config = dict(
    n_layer=11,
    d_model=96,
    head_dim=32,
    rope_fraction=1.0,
    tie_embeddings=False,
    init='normal',
    init_std_o=0.0109,
    optimizer='adamw',
    beta2=0.99,
    weight_decay=0.092,
    schedule='wsd',
    decay_shape='linear',
    batch_tokens=16384,
    doc_mask=True,
)
Each number is 500 + 50 x the weight over the matrix's rms, rounded and kept within 0 to 999. Layers, rows and columns count from 0. Numbers have three digits each.

# up: layer 2 MLP up, 256x96, rms 0.235, rows 214-255, columns 0-95
# down: layer 2 MLP down (transposed), 256x96, rms 0.219, rows 214-255, columns 0-95
# gate: layer 2 MLP gate, 256x96, rms 0.225, rows 215-255, columns 0-95
up214:550615470488523435477546446619437503533553501497531434573401483546553474528595527572561490455470435436524513473476513534592465493486483504506392556505484504465399474489515503477467516543521542528631470499505481489451464553451496477470427426475493478559517578480523467453500509450442555489
down214:426432466526497526583518589392561472445453519445514531582549482531478450466519491439494479462575413465469547472530587518618454539585506550596483488526523528492490462546450500482410533452423513453416433446541533613532468424484495492518497544487485466493531549437490622469447562600494453582
gate215:548444453455535587547530565478535379477424475522479479509462458467490537524549498460489476424588510504492567557437511482541477486537438562512541491562504507551564399446498490505433518462513654512477561515463407555438477475517449573559514576543570469476414535485492417552477569493447582437
up215:512566547530476404413558484584470588516531557500494462518525478436499425470460528531531515494550540503415493502529502509451547585462522450419455528456439555485462564516488547446580586514549475499493453457475531404410534538503548387436528440434500542530500433551561522492481450515487488555
down215:532457461473535544552492483456584398452483505497533530565510460496504619536547466481602454503603448481514513559455578468508446425508424560547533486629534507525489482518498471512474510457482551502499559528497451540499472518501465533476487600530483480556423448471459533562488530501441641550
gate216:486511536554599550431473545506553563429500444502567574458522452579515542385541532504439509494463547465532509543526558490536550507455506573521458464497549542491569463511550483448524529481554648566501527525573527464395545569523515434500503476561522490458559507554478559492481452484558420487
up216:480537469466442449399489432470535509559463490508485496431535536510609460527494538498518542455459501509509490470423444429430485461532499465474499446517438420460512492540416527596508508469524453457536538432426426479515507539529376574500465492500449536526530540451463433533580561519501494529
down216:491490487537544486500439569560442493451513468502587490471483534453435457459550472440465509546520535513503514524546620616617458549548509532513488529513550489445483457471558450458500383457492517458455503551560494552482514463480639449564475553528521486417499550535468552518454514515445492507
gate217:447500493527490532446503466690564527607566451542508470484469487520476513483524463472610512590551526448489440552484532441454403490483564520567519514452528556547435548450569516498469449440516395480524491534540554508488450521446522495466461416472487525589495545456543459618540451448468640475
up217:463409498540509451407606432595506441494609507470542445505434564493453448409441541494640392547519456408394561602404498435552443553527496530565525496463502540558544525393439515403436396489529429510458487462501458478437500525484516505526487438437519538622452534485509460593397488471450576528
down217:503521557617502549553463452530302513536489459484471425535522473390535534520429458556595534599500480411516483514486491489499524582457447520431487504560476545522494463579457515513499434482432499476533573500481541477526530550588577497538497514550552573541476478555385537421636458490397471505
gate218:513480400508530525527501467498570518535442455544541511453457486551460472504568343452517468501616586530522477523390548514463514531440468490530450474493534477465541402506545461445483468456480626514505402471584488525482502485470506496509507471486486460492540467540417469555486482481486506416
up218:526494519536530457507477475532514532496485499526562543527549527599489513561519423492483482454574535519507526491430533407426549536455418425445445418522485467457469471576513522446510444471440590424472367486500551562544558468477491520555494468434495471517504475537512445487496418499549527448
down218:456546500555536466611484551383534420488534435537531508521594413506501585529480551514469445431476412483487556454480445548503456442523564505547557477422532491593587529528534443578442506569454511532524486504523554470516426513505437498520526530476548545490488523460545569470479529534458460557
gate219:510597389491487387523614522529552478510460538539616521467521522456549438546527577470477562511575540551464457500515572483489413575579527537500545540486504612465505545531493427552519556523564450485550517495467514556477543552383542434463510520429470528592477474540563514530472409446564546502
up219:440485405533443485506437423350499503495524461507511505514516612569541485591514501463522500469513450507456574466494511544553480490541449408540513435523602494521514449548539445527455476473488461463604499485421564463485467499519452563452555552466513484431572410563544558499430526543589456440
down219:594473481483541545364456525658454522460521523518560445422467528395550563452450468524476582554549580462498470532560503483498496485492593584527502560544504470461454458491456543528540544532556416480463460516597478558498416503602471444545396456474461519496498467524489443490492430419497554438
gate220:496493424474529450546473483522533531469514522516537417500462440451524503401472513552476642515474520565438517521435507581502500479535481539411509521553566380482341542420453507496425461470435451387457509474568495588521446482531445472494487571522570521574431563567471562535524546485462556479
up220:567506572410544505433523490506499424441482442471452468502496533516561431369525510488390541483526495588606413478546506466507493529485479549452504520570456469443544495559439515546538547511467471496511612471551470455510500492407393439509590556460431447475511432496482505531614513493530486448
down220:554586496542597537466445524474524502545580490491438486492518538580415565559505532539589527504503516473419524438497480606553441513544464484520478582496397484586467443474451503491495513476550446486484482509455496521534378567457517494496402546588502456521566477482502652437569505510439519521
gate221:553547483529593462545460543632540440399460448558517548446517540494490452554585348545521565482593523556389556585522492496531510566434584555472468596457511508562492489544461442549549503511484492490586445455577542529368533445430474460457422542508534500510466486486493515481525499544522510482
up221:497577441491552439542586506540449479459469524571485577437440447517567500400573474553558539546491486584625495520586486420466562461471525558512521450420566575425479384538449495509491583520470490480491395492465472438448443474498565594421412461437515513531410559443422462504551537522458484497
down221:522401482462406518468494555474537554488452451452511537456472482486425438500374529505531471514500435453504454540511385447553441517518474513423618584601535435363617473553511507565424502575599586529504539455480492449526511472567519566450507532443522564485447505369497524427471490587589518534
gate222:559460419436431427498492474531491535458509483491508460516472505520491521501626543469460452524463497529426482562446528529560446528469483539488413507554446555526539483442418544444600453479456626548597496517498544488450501568526507417502392423415537478512570504503515482536520561515469496506
up222:456458494509511509525416546499539502495581548474468532497532607419501544454472474489450531473440537499432513540529503447422460537497458506356512515554463460445447514510606475543501546550470501518538488462507484519519582531474482579461545474526439538608444481579577531508535504488523559435
down222:541477495505566488520455606517566522596507460399614422442501552520503564548586588545594514492534515445525520497497503448522465520461444537472436480470497526528537591525448442465485511488527519478563514526545513589535527515524579439518452533434579487494472477421461477545416485569561550515
gate223:543464496495519509520457505475514488542530514432511520435471531517482409447588567492615473455495538521535500460485492475558490457471523485586372486576481495513578516323494568544483429424503486534578506481466487485524410479492551497521491492478512544412540502559489559541497426534493643475
up223:501521496526438511493552509530479526460520544531545546546520528456448640527453458535438582569552455528355508555475458468437465450551450499416567493440505579480356499602503450525531481507477534454377496563561574513439468514487425496479477484485515485506521513480444487471506511512461455568
down223:469488500463550484543450487459462555465536470470569555471480488556577482506586517537566497474398501531494518530498580467543453511493499474587397512535484431505541510390592432460501467471445486562691454501509447562527562431443525480484569482541466510418552391601550617523473485500530540469
gate224:490575480468558539528528522533541520544482518443545489527456429515537446504525607520479536495547550487392563547502493542440422540494477544502493562497586519430411446462528479564480460446511581523532550459593618536457438543460563436485458508508477429431523498567570427520541499560498552525
up224:502591510448545561574509504494537483514525489466538489553467510556526433472519568550448518513528515438422518490505542483391458499513496596542507594502551483447500454464524522565494480454493511500587558468621610471476416529449575458462425486451518454460493468514526483498542483565488555560
down224:503524551488453464538487440415517476415509534510549553507496430483488485453493461536479419542562492499521462497538422454528534405662462458452540485486437455512550475526576474563481510497544445565527509474592508555530549456507495498501528565478453604449502505520452480427475444614505462570
gate225:443436553513486540565457499607587472604407518508510652594487546459450542611542460517557529596439558486450540395468502488511461476476470531508477500495483461526399477451562452484441402495492494577445442427538524529488440510497530517442426494555532524481494544589436481512406455508591555529
up225:551483479481479604412496589417464624405543478526540462415447407506529433520499525518442456401532507488473490504537457561468628547482532492470486479516545484439547494622458624513643643476502536403578543540482443451578504523473505540530539529554542468507428463452573596541603561463458501379
down225:503560506558499501489573529598478489453479471532553457563595548501557514525499482500568460470543524497465465490540413487546468598465408453478439472436548536413513606481539484530576475584382447562498388502432503444496480558389488469578465528329487482538539528450499509509545441467492479479
gate226:487426493502549467544486521488555535465498441429532536531525533506569418535585411530550558486549556521568473514522547477541546482435474485455335501523421504509497505401551546500565510538416500585636511461513494521456412518547565430444510488423513519536494596525503511500507452502452601507
up226:503381479617514555580437505452561546511500513554527493553560561535478520525450517494483468515399471503562568450522416478542524509543475459500446471512481409521478569546545497547475491553421409536566505555513516503542516486551516501505546548407520468502493522509504534463604512529443516460
down226:536588509501529510465541456563463469546524448451600421474481579403496482464378507547453493491515552409530523443518501560491479489492459455549492508443445440500584485508548519555554475496591515543505472443543485438502484566462477549489544463538563440402487494413488476479442487476605464433
gate227:511499453540570485488466558477533506590548397459574482483551488504505455542537546427688502507497540582440573527481432570527461469488516609477413480515484538479511510492551535498389391410464547610501534529594477541492448414510567448406530567587527485524524522541398472532498510543471518414
up227:485575446466508503593460572503507476468465564461567569515447387520499521599518441478505499543473564515486581619500573497520569452433529523515462423570583499448476502482511507507472434421471458565580522480551526520537462535485554513510456558536427484342561471507387447473473521537424514618
down227:502517404549482438506481524419488525478480551530633436479509557467492503413493591486502491503510538470460486489506474555493517486579546539536533506451484434511480533458472548458512467432555536484520476573600555652545542450576527478462492465440469512471477465480555609557438482622500501535
gate228:466389517481510496641517481532523517510465530570531510611564494461531500558594494500526598438486566466455467443429565384456529511428507530426433573562456525480464507421534507551491487453452497442511537488577512555426475533435469499506515537530551477473496556545504483599353554572459545596
up228:601600459527501527430445449520503488469540387480478467437450534549531448408488520424476298517529514505665542503462464585661428557543552553575504356487468542542551481520497544458532499541580591592455492410361510447557415449508508490563384496504467416501496473518492492454552449429585579401
down228:498467428394506488537520589538493608493509528477495569472497581534533511503543444532632489481539507397491377533488568541415550493464565487544514528626561421487509482463478420536381499482489417591487472526480474531514542490411479528496472601419493330487577518597537476538488494605486622510
gate229:446537472546555545574442513682512407471469535556517485447514444429528430579565428468523598571507555525521559527461450445509557551435517521542455591469463463451470429440569543415511431538436503609610502494621509574470489474525520516467556530490543529429536452557543474551428449539470563505
up229:488552414514556517574459571533461502620466437475500552384570581486464502585454435422336394510495555425538594526559542397485502465544498452435488553443417470519514513565513499428549425607531569541539418398414543516448475458504526503561487571452542518531492458482440519490483478621542490513
down229:447471546550544529536330587442460442570486565519450545578479533565491461474590600545504503547495444491419489514438477441485500516495517638515513454550470525452550443484545360563500506528412549572510641522461431567522477492509537542562495589511447622498503452471439626551486435573557429492
gate230:521461472372551567520465505426485486464524487483520496604483471527491548524441479509467436524440555480550550451478500489504464412535527592516452449522480443476541477494465525484401505480442548508414558460545505478441419498500461513539460424594482426493504421415524504553520561555600520591
up230:489542448556606589518535526505498446530533490442453487507497480505528533571507572420529530439470488543594434493588536445593459508578458538497412525483492475515485451496456509510484476475516557494491593520572481450481507477479498486540473410527448454409414469483518417596488556531526450507
down230:449486554475464390515522478492402549465477491585568570489540511485475509434511466510481406478496494467459591541402469553478538477380526503546524502453501495503532552442503420508492556461448444486553368472420493637550486511449553518465573566488516525427557491503486560435567467506470567511
gate231:525476558550480471512485475671531463460543503470489520523596494498476461475610501536545476427467482515391469377473498502459501536495484481504417531530391512453530533516599512546507518381497476543532503531465494474546541366507550506463540472551477487567525539558577482499444460469537486460
up231:521385495576475559545494475577483428461508458455417495548554545480496478414528488443551440420460513574490523441553465413492468499488481488533533495568459512454520442397614465481511474503480477647499469522502503535543502450565526521503577489553486550493628516518464486478481544459518453409
down231:454607591473455510502495477487457544574551469582501498531517471505531472478530521478468500543486551544512569579532493562556616581463519494589552464533525454490403539535430481589496536510521485483431449550549544459492563563452535548524545445475435442506523511499555535515596500518514514590
gate232:531508477474516408634508566447520511471406470490639478482475455435533552465513487456568548462480539517471551506478491606513534480468543545527528446483565494505439488474464448435461460469505478490460530477524470576487470528502474516526484550463455480528504498469396477462503541632483509533
up232:533472512457437519549516517478495445440427547525456472571540524494493568534510503419536539456482533474596527452539440467480490474585486450441525539498515418536562453525524477460472496571537511422495451492398488507499481435502418537531472474495482535510453458482562510504461526558512529523
down232:506439509442427593423460462586481508532486555510387573464485453543439506527482468516457506482500471505509473551454499389529488480403472511508442496543486501498529496491529489554509538531455430505555528494392469371475488497476505506501516520563525480479530544520513478479555510420525438495
gate233:540568467502508559431464504553586496514605455585523485505487499564494540514528518486633626475500520550571525551413522481431494509448548548468446485518574502486431615538508478540489540458391510546532484597461561512429530510479536586497528496524513488576508512499496533595479448510408445445
up233:545523473444481501492456561509534573458571497636546445497471504526487508515494523618437601460467548535508454558429569522436492533521601535447459596488377501464489515568479552444490504457465575441508463532482617468501478522465581497382514483495520495541522446443484584507510432516336513522
down233:517445494481527528542460380443543419380474468579487526534594444553527549509480430447468446516500469535523567496502511514469480449516558481552500583472467467549474392431490601534453482576411453482453545505533435445517515429579477522571518463498504526509449511505543501434409532427503524649
gate234:452386473550501488509466516527530504473407475531412563497460526462602549526557509483476578594486592486464528561472532482377542502403543550544408617513481502423565502444512443488514504464481606489593417437543508481479525481457488517526525435504535443482584485510428455601454576497595579473
up234:482450493554527565529494472502522543505401470460436519565467416596548508547516406469542522546401525590623528445474456527469441550511536469514404579458485443543552516576424494527385517499420656467599458490471544501443536478520521581470449606411510469470473444567494489552492455444518424521
down234:505529585442495401543531511494552537512548462521527436635510539455514501460486516487512453486499488468404424413544611563576591491481429592434464407524503456546502546500506551628469415384489491360595492511514629509529487478494584522449559532439521510555498532459495534512557495545455550552
gate235:423528500483422470492487518543487617502445443477507550550476486440455575448565424584525571471457532465437607463451535529520508492454485599497453493544477529500467473433520524563561492547502530538549514513522490511433426492418532570474507392500581559528515559567467463542496456467536588452
up235:416521511513511472498476528404508555455373525501468597470524575394542522530505477586498558472443529618644558395472559478484505531487520512485506449590494554454418627485504542507501493552489466438424450502432461487465471550523500549476546543500526533531531511538496468517554549441490489481
down235:482427469538522451517489500511522419522465507378455467534474440572453442372464475507482458551499443425639560516435545531494452424511452430486461540434502505495500476504465552488602368497510554405417495549558386535503488481493498565492481528437499511449566505500519491506437469512475524534
gate236:395499511490494506495497530506556565463535501475548492557466531521573423568503463559476538486507574462474509572479488637506531549477470484473481558529542487461450564416524528588487582458518520483536523513531465496492437505516547488339490425488654422486490514514518496458397373537531507479
up236:535526497543510575493496476494412473554471498441467488491584526419464509498505570528433439462485405588439505457564498513407526462519520527560543502492412412484499446616451483448465520503521499386532558534527502489469518488505427498623468501414492537497409440477429574507565522437488482449
down236:569484492526497469500440474501523477502419528512511472500383401488470448443548513548533551553523524449495474501426520466500456444528468596494487513397555559507480498509446345496521369499484455552483489486476479503488507529527464377475460497572441594533461508523523453535518541462493516495
gate237:620491483478489516686499514531588532434454567510598536541459481529435494511541382512498553585531523488478526436465496478544492521473564499551399518545544506470439525510515501525525405464477525449580480517567509615443490496473513484548505466493530506564543467493535463524505412485483570518
up237:483506491443489491532475463499442511513453463571451546477549505442466491466517526648554561543571492491466548493381464492472484564487527469416456447359539475562448510589466570507484529465372463504426499601492453437522429493507548595452557537429520540472477490522556487512490452474464464483
down237:503457388509609481507474578500570446405428522550514433531415487468539476431448495427397491557460547478512529518540509489504468455464437575630549528482498511483570486488557501455373534572538544473486484551461509463536586491542444608483535550537550491471494513517504491582447495479529526559
gate238:476531396455528588452550577468541438506468552456481454449458516437513443442506489447597420492428489479554460419546513496473486482549482463450479414451442528540475430487557416524431527519573475487518499536512477518452480493523545492486511512649570482555491500552574505493441483448496492411
up238:520514483416564548531535482528475503501439455466467502535535467554557517435464510428507464535560523570522467566593490523481520503481488459615610552469616446533475476517537479544481473561498479442474497507560481539506528468473498464428545522548521452358490475492546491497416526508541420492
down238:497455556490467433502372519569457550504575468494590524496449491534494521497543472462422546459426522438488501526376526475502480430450473514469456541521478535506503509479468479451515563520404591532523459513487540544443473533457523561534427533514437523515539453555415462545597374487483507579
gate239:466474453505486408467507577623567575582508485498522518486521487469520485538503528510633595509493530550397592531497450452420502572432470505432439536520513537513394429450418558466497481444539556516561490458497402589434525475537487454431502613506609481417536535695450508547489515501527472480
up239:448414487452412385475552553515533554529608450468509491562512631477476519447490456540485525482392566515441352421494467573367458579530476605532384506523486545473409439463443510487607535485474527451517546568480464454402414431583528580374460513525514439541465505505460557489618454455599445437
down239:438498541565512466459524460486331469503433529474464484489443514487524395541467475519444443521463546423590451390444575471544497578522346479478359519596388525498430528495566545468473533514458509405507556505527455515480461518523621498534363518519453506522479494517432456480460513514518549510
gate240:532585482487584555481568552542594447561446488540535477514437525501547425469546526462464532496493565531431413420582521491526480506487457601467537436583442564453376594439456537483426449477516506565510456559564482513514476532481483435479525534488515493459585518526506481544508484501450548533
up240:520569530519627466449557576495561487579450478511524467527421493510578406443528487460481510468474501510466450442566507454564509514515450611492536441572478561513390543471482539533435406483480466610479494556569445459496490538499479429453542565472474515446519484532542456517510522540426579544
down240:425460560522469513501452450455502534471518434510472438499503484480496579520383488507549498486473474426533528561444477550527531486523482448528422494451510455557599483443574449526558568624487485532571557459438501543543500471505533558553508535511490480423491493496479529457534465576588402481
gate241:522520481480535563520493480524621487603495423492501464486485529529559483479560505526621501492455530406563566520422460525523429591498511533478423491569474464546569493479511464469424445498535515482426548493516486507430470510488493608525435528515597517560483519629433502557500538490410502383
up241:514490480509467451455475512504284522412461551496463477524519433509496535517487485559471530473533530490437437496469487427371560408499486466464458589456535519404499531485479505516489529447544565531608543510446503502468475443506504403486512507464485502496547399414559426466406471454573444566
down241:638459409574545552475507475530479506456388510413520495489444536472521517464577448591513538471511438453511571490484542463517466425452452505557480509484558464540526538483401468583506508465560505471535457565563660513489454546496486490507520468504597465536597438504480482546490530538482510588
gate242:467601500498486493605490545568511483492508505478532475502416518490581482528549491413441609529599628585457541594457439533523499523409482611509516467539531446517517505451459384487450451516491558474487571477580498540512464542426501419519442487477575433489525554533418514503498456551540497456
up242:547435447340495498419532385440485515570472426504570527512610470478393475436547504503564404509449443427538517449522614579436468483603617448424529565447489617553477618549487570531596490390536494454503508441434504456424485481528485463561414504580359499571439453504618441553495550490428504489
down242:479518495513497560504548406423495514572367462546465479535500570474544500458531501494434472490532553449577613530518439541385519471474442554579399547386559594446493424520420522473481466445467581492489408421512483467550500616441435507554486564550496501516521490568428434514506437540574528492
gate243:441482450476481418442427598522495499532535443506472494506550404555507508568551484553510536447478581463445571553349565408486449468476547501518495480561521532372505483553561452517497506433441516467518492409495594620452503511404428434476575539521466471493499480604541517597527579501432489492
up243:447514414557446415536566468478558525485449579518569543498540457440538450491460407433462470561567414498485490481408530524491474524529528457598503510421484598569469503506484485562528537447443472477484508519494545517506473503444548397557550498378476444538504480558645527483554398504505533557
down243:482418499492498499516449613455454522646457464393427507403417500355494474545565459482497489444575517492517455537504438511445443485486538452441562554492610521493521477561536547503449495496547508484536465505428355417511490532485557543523463477405520441509540534489472453534488534387532516446
gate244:461451533530504597531458557466539505511532472576454480491471554446468528506544420443499490503435586553531478450452521551486359484500483477421523463603504477571421415453467515519468396546501564530516505529498539537525436542502552529607505547511543448452500492493577403579433630371489567399
up244:452554558459560522486540528551515484507422424591570486425437546491505519364465445475434525530602463478440388465538465512398491572507487531504557494454576589497469491530473540479471513575505450472522516513572512498520510629546512477538559544534462446497564532501570478465561450453586447492
down244:545467451392474510504521482421513528502508632414541521627512474561491503528533493409501468493502555504498582604548589482535504504537556511562443513492537398396487478512545432576600544429498456436490430542426510459473506384438467472400493434468499507482413522451489573536453477568433476591
gate245:474568553463514563512530482582577451482507548563501502631515480547481517424558554430487603456458546530507486511487567532561475511454465560470514553509461473463496540519544427479458433502447581571536455566560521538467524504411394457509489488565548487608579581517422568625521443560520509515
up245:495539551485519552513503433624500507432577525515499455548622565537430560454460507420484568448494487480501469583449604551493515486458509394546550612512464553486446602571512457489439428524476508557470466601564543510505497475460381460603445431637512580585568520506500547597425416552506471494
down245:448504478479477441576533508479539503423398467472542365433595458515555531478508485439478505578518520533535556510509499515469469448433518493478480510419548390570566454555493511514442510548482385562550483501463585535512556536517550609570562416480486558477409513564540532427561484606498426569
gate246:542502533536463546587519586588521574476513518498476476462421477539505522490575447528433611500468570483521464521525535504471546571469475535531522534494451490507387498492435493588516469517456534440575453528523507473479525459527478533449425505588511524585522550545419523533540377555437518477
up246:566438551455511460500499538522427534538534461482497436473582474528474560541481460483542459508508507542481482527508568500498459443504502500485520593609394539473532479484485433512520482461485452508611514531430514498502490556485470592573564448483502541512514509525641502557457470488449469485
down246:477569425463525535509480458437565498494473544525537490459540582512557497519502487462522627504502463537446527494492469512468542470490559469523395500484464524541479499555439392485585568475473484582520424486576547461494390504526564566402532599510534452483477513500454516530507522488572498467
gate247:466549463497466491504500521537550406508525504504488480545543480549424458567470619443421518477476514553454441544407454532463496475501557445564451497471496385527518515469512433564451517510538488516553457508458527537522492535562520443516489554497544380468592464565460488578407492422492456475
up247:446510488496508479461538450500508396477518537501485509567542494553458445542479543471453466487443533539486429550443474496469463487551481453504476480494423335561530495480513458532495532467549467511472482535403476510543565507564504460500513560508510374514547466536494509526467487396515412508
down247:487473469475497574578509497462432551457470462542506495535463461460581582449496467507549436542566482486548598587513498481540489446523542552523520483497500568478469467520475533473547465515506549503426502516375580521439478539464527479520508536503426542459432446437493546426559518589510494499
gate248:506453520507478505596521504499520424564438555531453578569534436540456413509515518463508558464566521487404505413516441484455562509504485423459564548502449372496475476481443423505468445559472507525546489501537449461510396549495413566524517518479594484479523488520538515473411491453495607478
up248:540587506508539495434498488562455565508501479443564385461491543476518599498515510475501440505389506500543487573496540496574464460463497563538485485498596593538585497497508517465474522514524507517474494517494500540470551447494600462500471504500441525522477532496441523541540543526552353523
down248:509473550500514543524511486495518438528461563497448571549525456509454356505512538553528557485492526505392452357450460486438570504548459492464536522506486409453496486485483493525479512497512468518501462489557421509509428582480475570512548557483536469483528537513499505481485458470502593495
gate249:520408469454439503511486528630541556547396491516524580508465465476561446547611526523535618514483513556405413543455465496466496477523422592428509456487500487581484497501486536502518451461470464460531455509504479510426497541387509463417538432552534499599573565544449448558500491472442501480
up249:525503491429463465467466504534521520508441408456526486622528468527503492567556506546473612531600474473423379520540450452421473518497488521380521493501497562549506567598530573469568479450604478472482433501493542533575571531491410336469486451508495520590469495538521486450488472439550427496
down249:414481493488493436507417617537475550557646515409458620428502541467459526495492508501435516522528577566495387511543508551553437395499550476450534437548421524498522438529469497500542403478457512417535513490499526531483412485552437476483495468498476509534451500434449519499541462526543458527
gate250:486465504477506531523501507550505573594477484425431472537483436465614544539551433434614488541537435514479539572514569524498444544415495545380427536526494517467527581466502619483563524499394467468457511462464562587409473513448414449556444557498546514487534541551480427522491535506492513494
up250:545547530481621523506586467498447484483523516528461482493511476522535534465555462540482457534499511522470465489613501553542547560481530554509589464586472499454564474466427512508523482581546499513572471529527515442555540440513535447554417477498489466478489618360496400435577558467507460499
down250:465519507540429470512496528389528587452491500548541588455529480486482536531494579497485482412510627547546516568523436485482506440470536586586517506553480497496498476464571533531505394550589438464530441503437453512486444524514464501430562505516479603503488534518484584513520459607561539534
gate251:588447516456524579555488503458529564486438513467557479493564520432417537478484368419487447473512549545533602513449505509454514453557517446570519475551526486513590465491473477436477481512461564542510544455510509525551473471509463623521514537507504469464450509482440402569472530586481530538
up251:554444390493495541511548495489524508436396453521553486453570509396428542426549512503530564476553481453516553494552504518469393479526545493541553499440520520527502429497435446503548584507518574506440543458515513529537486549494494531510559452505498448467476490476583431554434544492450551470
down251:400527582503521485515474498523475450565576501482447539528445477548548485521505496498507440560470533567510434526500456517565562552454461501437418485553468453472507533450503512541465425528478430505560498574372506421498507527501517497520500532531498508541523453568448543505586459478487417528
gate252:541501540518499506521522591583459466521536498469529427406419445469524495455570545400601541543512496519379506590418564547496451547496463498486518505493527529480432521468559520467480488414505494520568620493588434574550505567503526510632429472461520503556476509546486538527483397505461526461
up252:471378517448552521529449450486363486618517425481465527434411504401342553468479454455505493469372522447569558584440507482450506455555477452528511483504470409540560476517527563438514568438466478495437501466420504462478452448520531519577499499431471560550517499514411519520497438479477531486
down252:567467433417452461562453424538496505457497531546488432492540523477446473525550576548481513486532484405546669568553525393509418507393515508474518415536524548455590549498446458524598507531479507586433520512511511483484563498377464483434463526427478426487504503428504483487458538482561520493
gate253:437475482387483560523404521472491438546551465641504547524512501499495565588503524398552590563548583522532580516475503444460455405542470451584495456515546467480470549563502487517412459472466561487432440489531558568490451475450510497444489455567530501486490395509543467571443507467560472458
up253:524506479471491399593502510503528493423457578455557497480474543488535467512437414493512487416531490544439437507488529561450444544422495472503586512481489539496525508506488593485495616516434606450497465473555489592488442511581506527558538531496454519538553485592537462563558473564476559459
down253:546632526413514550368512433596482490472590483524477527545573555468523518465625444478553504543504489608502523544529504394518502476541470533454495514514507533495544591566553498511501424514553438534545538517474509420507456560530536398455493455545424564546436451507455490521535451465493503483
gate254:488466472463517524554522543526619507452302486605447485507481565502518480474515472465462616537439581440477409415534560513505506534466427576532517576469490504572406494508504427564552551440410550424635576538562467582525526572512465501479494516534518411551476598552509543505541469529550591436
up254:513501447517498577432555629492459457535604528519387511618408399539364412661514464471454522497460469524518506465484447393490556508532513482556494557367440425501519463524635416529545451481525613520576507573518495521473408524524548493465539534516583575480440530577608547479522438503441534500
down254:476501489566506491544497452521567442536448479518477404489436622426632516498423486410474503448391507553489475480610515455338565496498531499490623391593557567439502546487466627438422645433564600439486501500559548379468411526443469518444502454477535467461498472494509495550477533420472396423
gate255:587481539519477488506490499434616501562524508449527500567525507523415474529620498462664408461516563495459511441418470448522497513465468473488434403560526498490481466450437465499501497435601508536553458531451532503501412507525543508506429481478493490516499498545577490584484447494430609528
up255:572489544448536533507472561464413434341465590483488407472566502471535421539461433465421512500546503581539413441471475416459505545490459437424601472418550419541534500575505522516447516481482525477521525538518606514469496515492498544445474462436472493503469491467565494576482456454473445494
down255:465503558523502453522540552576494484494482458498627576510486581494539480520470485462378526417480542528607571500498535520497453529537569441596457535514457526442448472541554502488561484503462418526451511532636332628403563484502435480556484536509509445463547639492485484445458518419556496490